Weights of a small GPT-style language model, trained from scratch on English Wikipedia.
Size: width 768, MLP 3072 tanh GELU, vocabulary 9319, 85.9M parameters.
Training: a variant of Adam for these matrices, 728M tokens, 5551 steps.
Each number is 128 + 24 x the weight over its row's rms, rounded and kept within 0 to 255. Layers, rows and columns count from 0. Numbers have three digits each. The size before them is the row's rms in percent of the matrix's.

# layer 4 MLP down (transposed), 3072x768, rms 0.0238, rows 1860-2000, columns 672-719
081:114106130163136117170122115158146118124092131106118164137126121131106123161128122113115068075153138128217123070145104128068130129123145131124180
098:129173153114164116134139129116102075086118146088133142117126108088137125153119142122117141140156142136079153133069172115088129164120136120127120
094:158119110083096106134135142082136067136159127128131126149120160129149153150106161146109116105160088126119132131127131152134109079154125117124137
085:111072148151142102129096137122129113132164094111166141125155156123110147092096149135104128128130071093144124091146123108118105149135117105132115
113:154140103107156136121139155142143141120162113120128166123133116108089133177177136131129098123134118145117165136094122135105132142133139112138158
092:085135111056101154145172168104087119164129169131100151079142107123142086156138128123137041107109114126110098126119151128137120134101114138146134
094:146134152125107126105108148150155156118146128107145117147123110156141143120122127109108066118124141159098146142091109093125149129151178148107083
088:067095140131165138079095080154105141092156089092178138134138121150159146159132061179151111097086096196151109173139146121130075107138167130116137
101:141195147117107124133138116153080076125145147107147137105160160118131145163149104139125111168143122102159154117155150164086145106112158139105132
088:133145138149097108154136100106134073113112144137117109118112155098133083147143146164129104109101095145111198114152122159133178143089175156157131
100:110156165100158105111148115147121135109113124148149142104129162119148117139079129141121132120143137110085112114129115154084114111132120147147118
110:178107118127147167130101100133118078114080143110156150157123133146106157125122134105147156127111125100115133113112152125128114160147132124108139
101:109150127112159130084106145118142100097088155162156134112113106119104139154127155130122102152112180160127167136116133138120129089125153117090149
100:115145168134143123140133117101122107123114126095122108142106098147101111115081165139164070092099107138148098133188124156151129096172135128114135
085:150119135093123122125115121126104153164171121135136123173126115164145131153139127122129074152134120133142114133148139111123126093110128108142162
096:133148117116126140108094129105137092125141099128149139084117112123061186100158127115135132136118163138117081146102175117098143133106094109102100
091:098116115084141130135160120156120126151143131115096151150146105167131111171117149105127174135121150143171143143150170166100120122102128132158131
097:109142130147154088176160125153118160138135117167097156174110180156132107094121103125149116143157143106120157128132088127114107132102163133143164
088:116149168154117141124132148104133102143120103120153181131135131136082124080113100135099138125117132111133135145091150156187116132124137109109114
101:123102103131099135139145127126143104138150080114156103096096128147155127112117149117113130126187150114117137151138149122181138102137118106120155
112:148137176117163150145177138104169102137134100086129175137123146094112162137140174118130084091108151121131085119130139177153118144113117127095126
098:157141179175058147104123150122148107120116153082116107131101135141089105164115138138123133114083078128139095080140108098115148118121130157165137
098:154089130118102112126121133129122124116109078106144105100103100156167174173167126108130101114126126149091109132107149110145146111123113149146170
100:088132138131107119072088159100142152140123130135105125100122138107151127139141091139138081095138087135125080145168111103116140104127124190158111
093:101133114110113159160105137096146121134119107094121138114097067089132166178154146129096110121117115124126114119156093159118127139148112166110136
096:115150109108133140124144099064103151110136076135148098121096142130166098120131121073145067139126129123116124150143141107127078135088126136148128
102:172152120107086101126101122114163103096154114103152131132086141154116096112144130148136133125130144153164101129093114170101118109156127095096119
099:157099155175176128157114111131136146123119160146124119147160195115160143159101130149104160141118062143127116125124098159115142137125108146143120
106:151115131134114122148111110141129150111122129099170107134123143131102156140129161144148183129145163105108140119164175085135126131097179144124165
099:137131086106097148114144111152138181125127133106102135143140097096161104103141179134115156161173103147149146101086177182109103124121127117126131
090:111120104132116112143137117146140138127159138169119104143121123109182125138136146128184139144182150099133148138136173131137106140130144144109076
101:121117168134112163146148157072108141145152133076105160123112139125162120116141089109077133136110129109163142159116096128152159111105114136124158
089:082123132149129132126127139123125155120154081122144107156087121105117136113121109124156139109144155116108124092189149125140108087150109134151145
112:168127126113160101101134115133118198141099105107139148102143152133122119144099112175162165122178137097148092106121140145130125138107129124123149
115:168175083147080112114112131169148148089169111114117098143119134112116131141150137125160074130113116158157128128114126101122160153150117124113124
097:114131152134110153106080123135136161128105133143122125092148177150130132091159174160134157157123168074106164141108140118118101176102145130103121
095:141171141135183141121130152158139112126165127097150090104143095090114106159171131100132133159094139126109127130098113146134124143129123141179100
112:159130147136105183100113169161125141109163159137109162148120137151132088149094108139110131125096145162146110139138128097132150116109094165131125
100:136170120117101111111145185129124128092144117129122124124109151148167175122134164125165170135115155122146103104124122168109112148112133137143126
084:149050130113139107125143145136091098093093120120095156158139101123129109133131107146121032153103124144119161136093116110152165132151135122141128
106:136125110142156124169112134136114108149139129071198200132137176091101094155142123096125187156104142123120154120120093158057131117138114102153117
102:144149155169155093110118141099148090097120133159186170151164111147096144134117134106141098137108111145127109137107157130150137100086137110152140
105:165111097145081139141103138123139162103160134129141165153129129146166161091103105110150127134165134142157200130167117102128090125071145123180198
097:110129170123138121142141110188132116112110162090131159148139126108138145101095128119129141150130130109120160119133128113110092177123132164076156
100:130122121129103080169165117151119128098145117162085162105105151154162113127099117126150159140118162143137124137135115123102173174105121149108066
102:054098107089141162141135093083126086178120185130145141175179118135109138118104174078093111110122097140124115134130156117121141102148117131136171
099:121085175127118118152169110165134112151115170148108132092130135068147078076137124100100109072133169150117100134113125148139143137132099162121108
095:221128124105131171110129124151154153126176136131118138156163061133161086101113121209161117117069114127119136090147146161114126123134154141142112
102:105133104106098118124112107117114099192151113124156133138136099088086126140152146147112094129121142123129153132119110191147109111145138122138098
111:140137168117134170122163115144108184133157108153142121127129121106095147144105158085131138145116101143127129180096123155127134101161090096161119
105:121151123112153067137153087160121171106091126127126151138166074066132152152145134115139134125130124150119148120155116130151133129142157163147119
097:129134127138111104090127126143110160141117135101084149102069144135101121134150088157110169114116150166153133091133076130129154162120133104118148
114:142134118097122150135105157114101127138116132149140124093156112151197113158099162103144106149159089172175100103114135123134155136139121119130135
111:135134139139123114125100145114107093107145146127141107144150143166086162120096149141140091154156091154132167108106138138164119166121124106096142
106:115102150081148122071120140166138127137175122141127142105136175123091104118131112134105150126126142103113111154120081132150141098150135142155084
084:101089135109197141091092078102075118114113103133135097171123135107132137114125141139130123111167147097198132092123095149187123114103129121166102
110:108098127107160104091122138137112143180152165139121154165137152115134110117096130097180143099088140097123093135165122187101121126108101131157124
091:132079101127094136136127146156071156108169154137146134074123175145162084091155149158158093157117154118143094108159083133088146124094103146110136
097:133121127123130069094168133140171105113130150118134146169121142142149136119150100164110131107153102146127156166161152132120127106104157169103095
112:144076121087139108115137115103147156129119127132090128127126120136137126131149134125130114179118135173126132136158094111152085156099138183142158
087:131131095129153114162096140090124143148121137103150143101111199102128120148084110193118142117091097148156162111111110157133140115099095139129121
097:106083139161183131140094155054153118161124155147105132162100118123083156115121118118055131141137154154094116116094165121137139119130143134138116
081:159102165162130149133126135144128127137141092149088112158146133120104149131130120094174042110142139119122103100126123114132157149093155161135155
123:101154132122165143114136119136125100117103140143142112177134074154149153113097109133140142114097131108106148118111159091114125155134149137183119
111:149101131155174098132105134139092167126136093078116126137113161123135101087143151156137113139127118124140141150172104116099096133117142148130117
080:098157097126133135091096124124123105109148096124093151112121126139137113074108117110139163119145091123118142103147141155143071143104111131121109
105:137101128092106081182139141082086166107140144155137107127074129157111127159113189135150155132133146210119121155123111130102112137102151121116138
085:132096135148126119165119108112106110116190109154090152149154137165159148100125135123112185137140136096146115152104087132105102158154122121123150
100:121114135112076081159135133092132148108156138144112189122140101147162136106140099131115142120128154117105128157132138090117118146105160138137142
112:120137138116100124155107131143094128128130111160076157129126123120127114161124092162148158114119107123122126168133135157103155115114136124102112
097:155080105111135096090159127102169146115159059128105150130126099109153108124091104138143158143139152154154114137126130125125108116071104099137139
110:153112084090100104105113112130114145158147140121145109153085134094117121143143151121124143177161073155137115159116137144139123119101112123167122
100:141107103151105139139107125152130145144150115156130055105060131114121149125126187087113173126153107135114101151122160101169125136157065100126147
088:122167160120114118110101111118141126128116098142126161092161195123112100145125146130099144140149112113146154120110143150146113108163139135117102
101:102122060136116099112186092105108122164090185144149099119124080126080162119119125084118212131141139143133146110109144095136061133110111160133157
117:100133159114125113158141107175121150117127132128133146131099155115099143141172128116129135109136108124145108127032091123159117157136115088121169
098:168088108150119160104110108124122115125091124129139111107114141151083175132123112120116109134123118100170137102138146104127147121114134132130156
103:122134137109118139104169112129098127122130093127116109103070130048069154112114097182106133157143134131126139125128166132145090122135078166119154
100:142163107147106096063073146141147106122135133135147130121118128090093147115144113164135107106122114155135130136143093151141160142163161124131138
097:137120134144133132109163117107132128106165122125148143129099132101115151136115119101112058123159130157188099103107141129108136134125148091109080
091:132169166151154113174149118122137088136093129132113177117129082138129143165149110130116124116110122160110152116153126121122162154126180122157115
092:124116165148178114116148090123112186064102162138093147102141134120112127100117158092161144116112147146069139122151165113123145104116146117126089
103:091151114124117128084093169136137118161124165164120136100113069136132135137166205158117138126131155100146146120116142126096127107131120107113134
103:124137127129120096130088102124156097132128092117145171124111126153142109124089101131111112129110109130123118109116143115156148106125160131109156
091:179137123143136153133136137132092109131146144144160115126148142129111131114108131161161113116157135147111159137135116120154125096136086124114100
097:165144113110157134114111130109111176114124138140127102119108135096103139125130150116131160160096119155115123114106145123106149132098105099168144
095:124148100125138101132172127164123143076130132167134126113150110120098132094136092155117134177128135124156133148141129114152120141120112052123097
098:121139088103137115165140131107104102137146131134134146161101086086116162125124127134136133125176117121114148113130124094118089131105122156125175
095:136144143139107105099124112174122113117128134160134137151129132127100126151114100087151116089115098110111114171158110121118104153143112099159114
100:158135149111153132156139106098106130098145086138130099096128134126167140159118145144133109132133150121147154104128121111117152109152132105114128
115:109147148144147146119127155138124154108157125117133121102143130095151150142096124099141130132127103108105146128102112134139110132141116167150162
133:118127116137123185110151111122120143145117106136134125175148115150142160136156155117133148132120107155161130100131111125118138120105095147096127
090:114090118140138155137137091080134115105120141127130170178177113133143128153116153129109133108140128135106156113134106102155090132128146146090125
103:136159131114107143085108088114115107110142103110138098142102088116126171128109093141106121138132152137150137163120105101116122121139133109154146
103:102159132134095145103132139113111146115165126143099147130118136133138140130138173108135145123131089146146132141149146145135139181129165114169130
104:128171138178148177136154130131124104116148144133167085139144137098162122136139129165112115086139105120126116093148155135124115155174123116132101
108:140114135149123134141122139142124127156174120152133151105122111139098167176182122123122128150155116157122167150107158173156137154125119133087113
096:125090111133131149176075131105084104138143135095092073161127169134128134198129135129096148122124127122136128154116106121154115142090087131145143
104:157147122082131101152141104200106167171137151093161116157138121143125155138098116112115144145136086092123131131126100130134112126102135128118114
093:101164119131126092130132141121145129097099130132119167107162149105125079144134114179169158139118135110086129120103143151116145126137139137108142
090:136170119119123124146110139108159152109096159127164128141098142149096114144109108141138143118109136142091125132144104163135119136148142130075098
096:111133164120098127164137102099135084153137091147131117076090125157109138084089113149130138139133150141165145170088105157112142142136111179128094
101:112137095122166158142123102124147142129118148156149109107135122138127143157170071119132147087150098149131086157102123121137135111108141117118149
099:108102103106110152140129157091131110133137195122152097117120163144147157176131122120129180141141134125126146126136081145098149160135096133168130
101:154125112138164090148138131119128140109137155119121139129091127156104115135128127119091091101164128129145177127139139132126132131104145139103101
104:138129133149182118147128131151103131145140148115156124092168144143104157094130140130138131133126124123120127152090162120139118130110163154091111
087:161089126113119140112166139107141085097112126129127159102069103133117148121167121155098128165135107125161151111127119138136200149095080101145145
095:058143135052146116156116142149117131138140109122123135100084113134082123100132131117137102106142127104144071077105118162158150146129120118099134
088:189143167145167088129101135169120081106083128119164144143137101141136115060089134083115160134117096170189090081121162103123117111153176071153127
085:123135174146158121121089123100141151129060125118140104146114117122128136124130152117154156137124138103128165134081131145136122142152131115111141
115:137133140149111103132134125141150106111120112089112161145084141171122110102156153158152133132170162130155113103157079120138095127119108141119093
092:124124166143116058079110110107162135143118036141140130130134126077124157157110108155094129126090149153127132124122155141137112116128130111166107
105:120078126156122106106132147135130133083095098132176137143094144124103124136140102122078124103130119139099159113101111122114101136151168112134141
096:137121146114134160141112158130130098159103116159140162129113099178083150138145138134082186162089137125125126133132110124145085119136130116101123
100:104108109135178135107139113133077093116152128134140115150049165096108139142138142135149148109130113150148113108133163125110056124118159101097122
094:123145135122202127128103122131134154099109130118149141130151173139088108154119124153146135151153096151091159178159117118107124123111096116130105
106:123113117115125114152145108117120135100115107114117130150122172126106150110125108152196148087115121086146146120111094107126163130137121165151131
103:119105137159104130093171130145167147131134088095157146169166153075112172147154110109117113126078109108159093119128152117115109148142135124106099
087:144122137096138138118122120104126072141131102139099135100176126123117161085121130123176187067142162125105133125164126150119146090114081102137094
090:150158129125119140155117148152132114113161121138106134125195152130123114095125104124121068105115098145135161137147145151138131164118143132137127
095:131126127139105122096151114151129160165095124116133107125111113076095182112157127112173119137140149136132116085136184124149139115093120128144104
088:085127114154108104110103117113146116118120144157167144101110121118094127155115153151097166138131103089102156153093124067130144143095133138125149
094:146138119114102142134142120144135131162120145133151131115129171159157081121123120157092106141167174138155145079150114172136117130175176129112166
094:141138163143146103171135116150129155144154121095104151152150109117127137125132128119117112131138118131093132159123153137100145119130111115151163
107:115134105128159126137127094148166126129150139085128122137134133150107126141100100076118112093098102101153161133098107114173136098134144116138152
101:113140161152130146116089127141145118120111154115142079154120127084147193126122120126083111126098090136159082148073108127136145149164110111115125
087:126128131126148119190121129167090118148108139134123119168126088135137152127092110121175063143152097114109143101153141186105123093113129104144141
107:152137114122122151143122208131121130172149120126104148119192136118180132097135094120126119104131116149135134096119143112078169124142104124114144
096:148120139109102112101128110142152143097120132092132140127154096128068084164174133148148120096142125114123128137107142155116139144131135115106107
094:147181118142123126101144115121132092111108180142151108105147125094123136124114168113105154167144100098142115126144129119083144191132108142154137
085:114146124119111142113118144112117160130117160071124141103174171128136192111122122116083169077138167124159137142101119198189118157127156121150117
109:093196173156132172089142140093111151129175077111132121112120109059140104136125114132187130100084111072141156163131123142106080132197079166098123
108:174148154181071112169150124103094110126128159143106125136128155083131119099150102154119100141145110126154176130098116137130116092141120094108092
101:142182110114109157131155155125182139123115136126151169157126080116113139115109127133085116143148113132136143105144117105137159182110151094143109
087:154132127149096144141109115118140090118149114103147139152132149135104138175120137106088099116149139125116068081120146130135118129121134176120136
104:126101135104132102106152140137121144120151082110141090108148148099099128120107104116147146158098158126169134133073136109119098134140140131158149
111:142134120120123118101100119157137165143141167130107161133128159156160125148093111124101175147101109145114130119111107154110151129081117163088123
086:102132144125097165103137131099129121122182154130089172131152117091109139127131126145145003138101114153107164119129111155121130128124103128136120
126:177146152140111144173083119128162137171114108149168158127091118166139090116166161139109084121124098104124109086117135113168117129134091098101134
091:140123160124119148104108128110149107106090156130124131174133148161091088093148122108099090086141136165141171123103111146139176145070117115120048
105:134148127111078150126133146129098149167166131115163156127129117126117153150067143114121127139156137156173158132104128091135073101087135165099173
# layer 4 MLP up, 3072x768, rms 0.0333, rows 1861-2001, columns 672-719
101:121160126143121116103132161174118142131129092128158177118146156114099130096106148159167135141186180133131125097101090102161116112118147165141145
099:148137139134117156109126162174141142139124144071094114114111143104154126137153122111134129137181122131137083131156142126134078159113096138105134
091:138144140077094147164206094142104147095120166133159134124114163133128108156129172099135107142109122113142121120137112107097146124172104140148106
107:136151109098115116136154089101162138115141142133127135151138141109143124104124168141124104136131139144100120142093147119124096121118141112104145
092:134080138103173155104109156109173124132095150121176130129118156099127156128092112141109107142101153147106151172127118101172114113111113118165105
101:159167108124118139110137132120113140179089176142160103125129139125165111114131110119130122180129097155140156127170139154141123097128142103168092
101:088115136148136134106143111140133117144130113125113150107168146101145117141169131135112147136133123110154106120086164143136148152153094126158124
101:074151129134109102108157135151141142146133130104104130099145164110101088133156149125119130107180181144123146184133148131085080106120117168090134
093:126126126134090139116134172104144098127101125146163110151133098095111107127114117132149132124109128122174148163138166125150132089127149135134079
094:110135120120127140171104099094137109130106162102088139138145135161113124129161150169180160146131093148153140132105137167102128109093133146121093
101:089090170133140166137158081151106143120113092167112112137139130141084097165127123129101125113101122119099146115119114134149142064112098148121125
095:126115142120122153148126126172141104091079083146125100118125162156073125143156102150135119176113142080135141110137153164117130108122093146151143
100:120110101095129162158110171112113149164145124122082125125138117085133137156158163137091107138126118061126138169110112141107111135130108131126148
098:129107133117130119142165118135135099112099126176108105180163094152139072113133126143110143127086134144128131162172144133113130135076123106162132
090:153149140163154147101120099137172119129121072144136101112107164130110111138133152119097169107145126093090107143114139103126072146138121142130173
099:133107123111146112167147101104117139100080120141122084160131120135090085115146107133096112124093147107138135131097082127130134109107129088139112
096:134083105137169106094116143139130118148125141161148115171158116138183123122082139117099127116159124169152094168094107151116121106145178122144140
083:139080130112146108156098118180088169092136136112102111095110107137113146178149146103125148151126163122121142125118112108104129106127094139152147
091:104096100122174124150116116116142150101133117126120117143141104105162082132143102139146136128147125171130180088117088063089157099127122095141128
103:152123138095091119101124150141132127130106128180102122150145146110152141155150084150164123166158136145108096129131100138108133108133125111136097
108:139133117131169154129126118157133181123127141116173135165125157093086134174125096103111127105145145133104083133076088149090092136131099160120107
095:144112115124119155109122162160107173145119146117131166139139172156144122087119100125140093169179108109127162134151153133156120086125114109134142
103:138139098119121138152109139130088120163136144112133163161170109085138121176145080112109125157147097130109165148136123087105122130108122152091115
097:142152139121172140114187119149109133151142094120145101146104095106166073145091146123121170112125086128093170134162114129150104121130128112135156
099:103147115119130127126154153101138107109095179156056138096151082102106126133138111165104147134115101091163164118131136117129108133086118088126079
100:119068138130109144124101143103101138153157157107141108178178160139171144121111104113133162153205091135169094124110135182125150133143155129138134
097:128089126090144113112165098115157105147097164131131169138101103110110147141131123132107099079118109137124103173098108152163113140142134109145099
101:106122074119097122125142135154145112129150121152160147101118112170121160173070087139126130168172127137145128147157165156140118126086135127174175
098:120181110134137120095156128109108135108086115186156094084172120109111181088155099116123106122176131114113153126130139143087161112144169159137170
093:144113109123098178166161133152151158157137150163112120149163094104094131137096124135114126114090172152118144149129146155116113128116182110109094
091:154168128130112109117133153172146114107106140112110127151125123108161149123121134155123155157125161083079147103110168113081113114102078128088119
090:100135083133114106114147165154137119148109153122097139108113119133115103151104124136100106177076104136096150163143084112133127118099104093149094
105:113125096110139172135077152112111131170095170147142163137164144135133102168116108150134127159163156140152168127145107161122119148158141138118099
110:115132124081156114127120134148145093170137141122111146104133130113134142136166127171133141120131089130134136126134079127112080150110158183093106
099:173100134142110093104144093155160112121146130149171157081120123146127111140053137142102118149117149166129139136159121133118160144122133127160120
098:147159143139111155106128178126142122092124136147162074124150163097128091094125086145152123149129127114123203144083114142087118155129132105127112
102:112094155095085155097149158151128126110101164141111121123136147113102119122123127159128126165100103085117126134119153170098118145147087114159096
098:068086143145102138102119145141132107166137084111128141104119090149106136103116142167152150127144110103169108148127099143124136115107164137144144
104:116157160173168127105109135132124172201143144113112132157127176102149136161139136131101159152126123129117175093140140129133110112105135115114110
104:107098114113139117124110154147124134176154144156154106112132141111124076127105093143153154138144120180080104146164156120129148121135120176158136
101:114059064103125114143170147150120146148111096086075139132131152133091086095154096191102118157152159111148133107151149121144129146117127161140078
103:135089102066100135115116100170123112112140114081123159143118141131104144106144096159113139121096112143122117152123102139101163128112116139136140
099:124148150123178153086120119112158160110121184131125105132157123100138134151140144161106153154110120119112137197171104132122115135136097143135122
100:113133136134119111074135111177134155164115110097175095142159115114131095107078138147099136097132148136129133117120109158109111106124127151132115
104:153181110101141153123122095130106134132185118160128133110144167107150141138164082140221150126147119085103117162139131102100139116157124149136125
095:180140121114129131086099137136133155159121118090138158138169150089107099149126143109132127147125121078120076136121137153131144141124099163173134
098:103108144150164140147112095141153110146143108136124145142100134111106110128146091098126156116149130120129096131093180153129105125107150086114138
101:119152084139143135094163104119081081144166162144128105136129137053165083119157130155149109124158152135143108185155142131092142139134145115108143
104:149143158106155115128142141100113152154073152146142126177152129133157099108129099135141153109076090130100152107144123092135061131095155111104143
104:102110128113162156101147108157137116133155134100099162145135111122163081098103133134161165150123139159142123142117182113106143112118145122115138
096:052111124112127108107109149154170163100124106178121168153151136157154126139164162143111096131137123101084166111096176129128120082100094161155162
107:080164198100107150146122133162147129140105134140110096112147115102116122104153102153160111108112166130096084167118118107132082157134096152170136
106:104088136109116204145156100152138135107133129171148096135140172061125106091131118132131147106158103111134113182122101157092121116113131157150088
103:138134108121160130098172127147110079154116083123110091163135112104141097125095118142129163174131099126079119183151130137143115145120128136140118
095:112095137126107125113155165129092089157106165131108134144137151104169112144133116082131131125162084149137113156135101139098097117107166157131134
106:119155146119119137084135129124139086133117098148111108112128103092154105139130134155126121106101113132091150149128146111133094103125165105147122
098:143105157136140141096138136119165155150118157119178103163120130115124110120117107152151157145099161141097125120131113124129112108137130085089128
095:110109121139149124120161173156153094127108096121116144160168135132106149118131109133144155124164117119085149154115109122105097124135128099145115
109:134098111104142132133189159127093102119113134065115107118112137113109068146083093111143124119081163159127109154144070139094103114115125153157098
093:075139111147115126134118115146101105130131119129145113143150137077171135160143081137151167102160137126113115118130099115082098129078144171107120
095:136082085086121117108128124122127126137123101108107111099124126124136125150167108117128147141125126126157116120117150095138156101127124171096141
091:130182125137134141135142172138124158135160180162125155158142114097134142107089169151116107143151153114137154128128104157121145084113082131120143
108:101084079078140166139130175113151145143109125133100137127127163118139109140095125120179126141145092166077138168146097130135103112059115089139136
102:081143102115092125122178128114114124150138141147131128146133116125154116134144149120150129137114120134145153136114173142117085127118169120126118
087:114136182116148161123112152142129105152083157181124144148164122121117121144112147169096126133170119157143102159135068099120143086152126144109097
102:094151100151134152138141185147127157119103155114183142136126139121132141092095136185122138135113126134153114115138125155091103109108158148095137
096:135091111142119127143133120134134107162080155162160164125134167153143133114125108108146159125141119151101110128131141125102133123131129151076132
099:145080109130110133105165148134141119127134177145149122130171103117133096116079152113110139130135147119164123133119147149122142131130168120120160
107:142127154099106121137142111166140143105140104145128103108155140114134127130132149150152132144139146098119108128150099133119131102091127123140131
095:127130131107132139162151143155099121135130121128092144139161137171162122127102109163178136153128100156133132115121120042114113124141091126156136
103:084125106136107124130156102125123109147116179149102179103157169087109121147119142136186096101161118139107118180164111137139068096113069178108142
097:121136156098114114137151117102161160147102154126157121180136134141140122123135139139154118124131096124139114123106144186120103104113112160074098
085:160112135079134142133176118130125121128096140147128127131130093066142097138087181124144127131124115103128101179164116143086152128122122111121151
099:091141106154132152108184184183150099175142151161164120122162150104117093121112156107111160119157114129142118136114113149119103045095086106160135
115:077127120135183125112126174094182156165137156111087134147142161129116095136142094112150134142123114087110124158129144130121130132083116131135107
097:114107115118129138145165166166127153170162145154164130095124104140135150170156095135148153120115133154120134130165102122145110134089092141155113
096:148129120142122163102103158146117135117190111134124134131147137134130150128098118127137131093134137142094138162144110147092144108159139135112124
093:088144151156157125131169103177151139147152113133119144072151072099133132168168152155169127124132117079114115128126111116118082113125135165119153
096:152168109127160155161152124131148114127129137177145136129168144152181111116100102115161096122129122104120162189147096145092157144127170123142126
097:124140130117131123135121153139160116120132157136116104161166162156109110119107147127130156154155109087116122164122127108149131123111111143145119
098:107136114150144159108121173131125128181100083121110140157123115131098130112174146132114156156139156078108100124121078101103099141120159142137086
097:146174144163144136122138106116107095164117111153132100129114172128129150165163162105137104125154156162165147152130107154106154143130169105111122
103:140136114157123123111080100153133124113133138173127130169132122135145098116095125121151167185179138145148136134138130132105161135088123122112092
096:123146094157156101115145190125093120135130146146137086163118140082151139097108142143141126114116098132131156096138128150092096135139133136119130
096:152136150155155120147105123140109123141128136110115156119151152164127114146123136102109143126137110181150152121110096135123099128160118193148113
093:169125119107122138137112103129099123128139158160134121160121094134156110130159088161117167150120087146143103109111100156101127100126130111130094
095:114138113091145160163128127123113147137104116115105109087147127132101158129117153140147147147107099120149118135133116125130154084138083122181167
093:150112131146150115130123098110135144156138154167153119130137128131190099105109122147132169155165097143154150112153125183155126103069156122121144
098:114107115126131127115147118160187128122176128135126129124158129147134099145127135151112130161117127213094106179137155110095118175098136102145114
103:099144123112099149098145096163112104126086117082154134156110127099114136118123149143093134124112134131155152146105124092078138121155090132137131
123:117143053135140143098126124122134126160100098125108131176118118140120130121138194054119138124170117141141123132124128122118122121077119121121105
096:132122135093119131100112164122139110126116119124145167097112152150145149099080162113108128096148131092156109116095104152164130114075167141107075
098:125142085124096122139181111149143149136097113089126129113163136138145117134094108156123127134110143098193099129092134136152154107127142105151113
099:124132097132135138152134140166132105146097140132104092137105109103111153167099151158192153161131147117126128131153139143127080112135120115159106
099:115090168151151129119138148118162117108117151111134138107152140111171133161168094151159125147147140105104217147165141091125131116125102095110108
102:131104128119123101129112120131147083131103143117082104110175103134096167141078149144147115171124076115174179148084132104141095111067166112126135
103:104113067164110103123141149106169133106111144147140133122134115116181153126131130176149120112111143172125134110106098180114131103123098123104145
099:099101155119124150137141146161105087127126152145125151092145125126109119139123147107116110114129130156139111158105114117110103129130136127135138
102:100093096095117146120118138119084121156125081145121110099130139147126148167121136109136183118126129099168131118142127142152126102113111132177089
102:118178079168154094113173153167156106178098141123133111117120096131113100096140110123125155136137093156094109113159120107141119091109120155137130
091:097168108136143126133152138140098150116118150151137148074127121108090100137152105100077155093133135136122102123124140165080163107125165164107178
103:119104108107112118112142159180109168150134116110144078141112126127143153136107109140118152187149134141141132142104105180120126130097103138153100
106:134126172125113170098138115145155104127107159108143144103131146113106088117136110131127168139181161175111111118144123170122144101161121153156125
098:154098142108081102184112125122149139132101151102148168087122133125116118120140136120130160144156167131134105115078122141102116127111143194165130
102:107132151151148109144162171124116140135080139150173143134135150141126088137122096110149163175168146114130119128149082172144104123134130141083125
096:137111126116106149105126112132124167158128068140135148170142058129168099147119149130130162123094110104105118126134128073095156111111138096092102
094:134132082166156158136149145147090119153109135160133097172141154147132105140135109093107113145106072127090136097122160120103112132094144168115108
095:134133131122130155120123132125128090165132173124119131148131131127139117116132157122136145151122137081151104134126142102119084115106155113139102
092:087115122113123120100137139124080107155113169109109121128171114088138134146123124120106127102121127116169142098125125141090128091131118168134143
104:114127134177141150150101158103105073133109109144141138161162159173122125161110111127118158120144131156158124161122092109136132078136137099138064
101:079096168134142165101124150162145136122108161092071144150159128111146153144131135115140140147136077082099109140126142109140130177125122151156138
103:064122139129135145120093117121132128145125155127123099102167112106108094105160107129121123131150112158127119128106094135134152092165184125073132
090:119117120174088123106181144165156093141144162126114148121119131119127117130126127107104174174172154103151121109136110180102145128128156154125171
098:116090111156112145148149145119150080156125132101086166118095160135130120127130159110093122141115127127175098154095120110101176069130105121117118
095:108166139112106118113135162129125148155099118118151156122121168143093080084125153092169153136154108129130140116174136126084160109110076118170100
106:113115149103156103119103137165114097186134167154156093113124162095079112126089137117100158139137154128150105109127123166089127111104121135150120
104:136121111132113138139168166118121164107173124119168112080124076059139148141133108164107161137098156154157141146137120105102124137142088150102107
089:117127168158142123164154123176156137136142152142072122135125104107105118167122149121075114142154122125090157122122110121128118141150097143137130
100:121146137102106163100116096165149131155145102122161098123158109109132099113114142119175143124164170143120124128142096112139120129103167149130125
098:097101130107105120131140147149105118119159145119120074113124140109112131131101184134113155166113123146123090131109138160158106080160149152141168
097:150105142112138102144145132176128125145114136138102097150128085126115129101122079120097117113140089115153140142087150148129152092130134149088122
098:142142128144130151117139156101119116108122138156113139129102130111130121103117156131125140147111105085068107145120176103124145133155123126093081
099:119130147140138118114136136143120122164119129114161193123122112099161146113104122118100132126123098134122150140155160091150126099085130146108108
102:083134148111093168128194118163143110141122126144125159106145089142098117116143120128121166169146089096117157120109132174141124098119124174140132
101:074155105139151130105115097112114121155092118120145116139121177123121148164116111165143156191134144158131125111098180101105102124110126176163141
099:122105151138152146163134113117124095152091135148134156130142109110140149127167138134117144155105143157110111129165125118139157099104111102108115
103:128107085130146113116122164179124143168123154169123141128157101124128095146159145147130115156209101105136149118096109112108148140088132181120136
095:155096121132164147116165123149144145127103154172115101141132163119116152136163154105093133153094170096124129140128106115157110107103136150150138
102:118113158139123096139124128176147134107133136116146146147139161139116105147106109117163167134126099129171124125178131095068151118134114133099132
089:112106113139104132104109094120139117113117138125080107110126117131128124130139108063138156125172156118110106137169115123137161106083115154150150
100:134139114113184150111113178130175120134120153163104140102125128138138101129161148182148129152123154097170132144144117123115142109131127114113105
108:115070078110156157116165150118114169148103110104133120170151142122149102108131132156128159126136159124174153125134101115124139094105091108162135
097:142143106152127122144151190140132161147157097133108153121166163146181111148123119092099112166121126156074104143115135108141113100139116143161107
097:107105150098142117111129104131141105132159122146088141094146093140115147127098107165106132151128132174095156151107133113099135105116054123084150
098:122120108100155128152129104143115114101146134104097126133107093155130159153140109144091146094110143099167121112136126134103156104069142117150127
107:151105133088116108145186118148116111140107119144116119112134118153127091140101089130156132128109106102174146146120153127134145133125148105168172
091:082112094148168122165104147141131138098080110124153076095134131112112163158171115130091141140129144148117140173149129146125079135169090158139140
111:110097160171165130136184137150126102147123098108150095118142112153145093171105129174145155163135064132131148133128097123144120136092119161155122
092:118142119144144123152170153103104134137108148151129162115168140093143129089131126138145122151121142092152102136116160148115125089129120139126118
098:126147132081113166150132145128114133159161100098151155129131156132141091101092124132134132157146091102129139123094113113095111104118125146087110
102:103139146135158143097105145146115156138089128152102162133159160160134107178144151100119123151181130119122129164129096107152105130129121167106096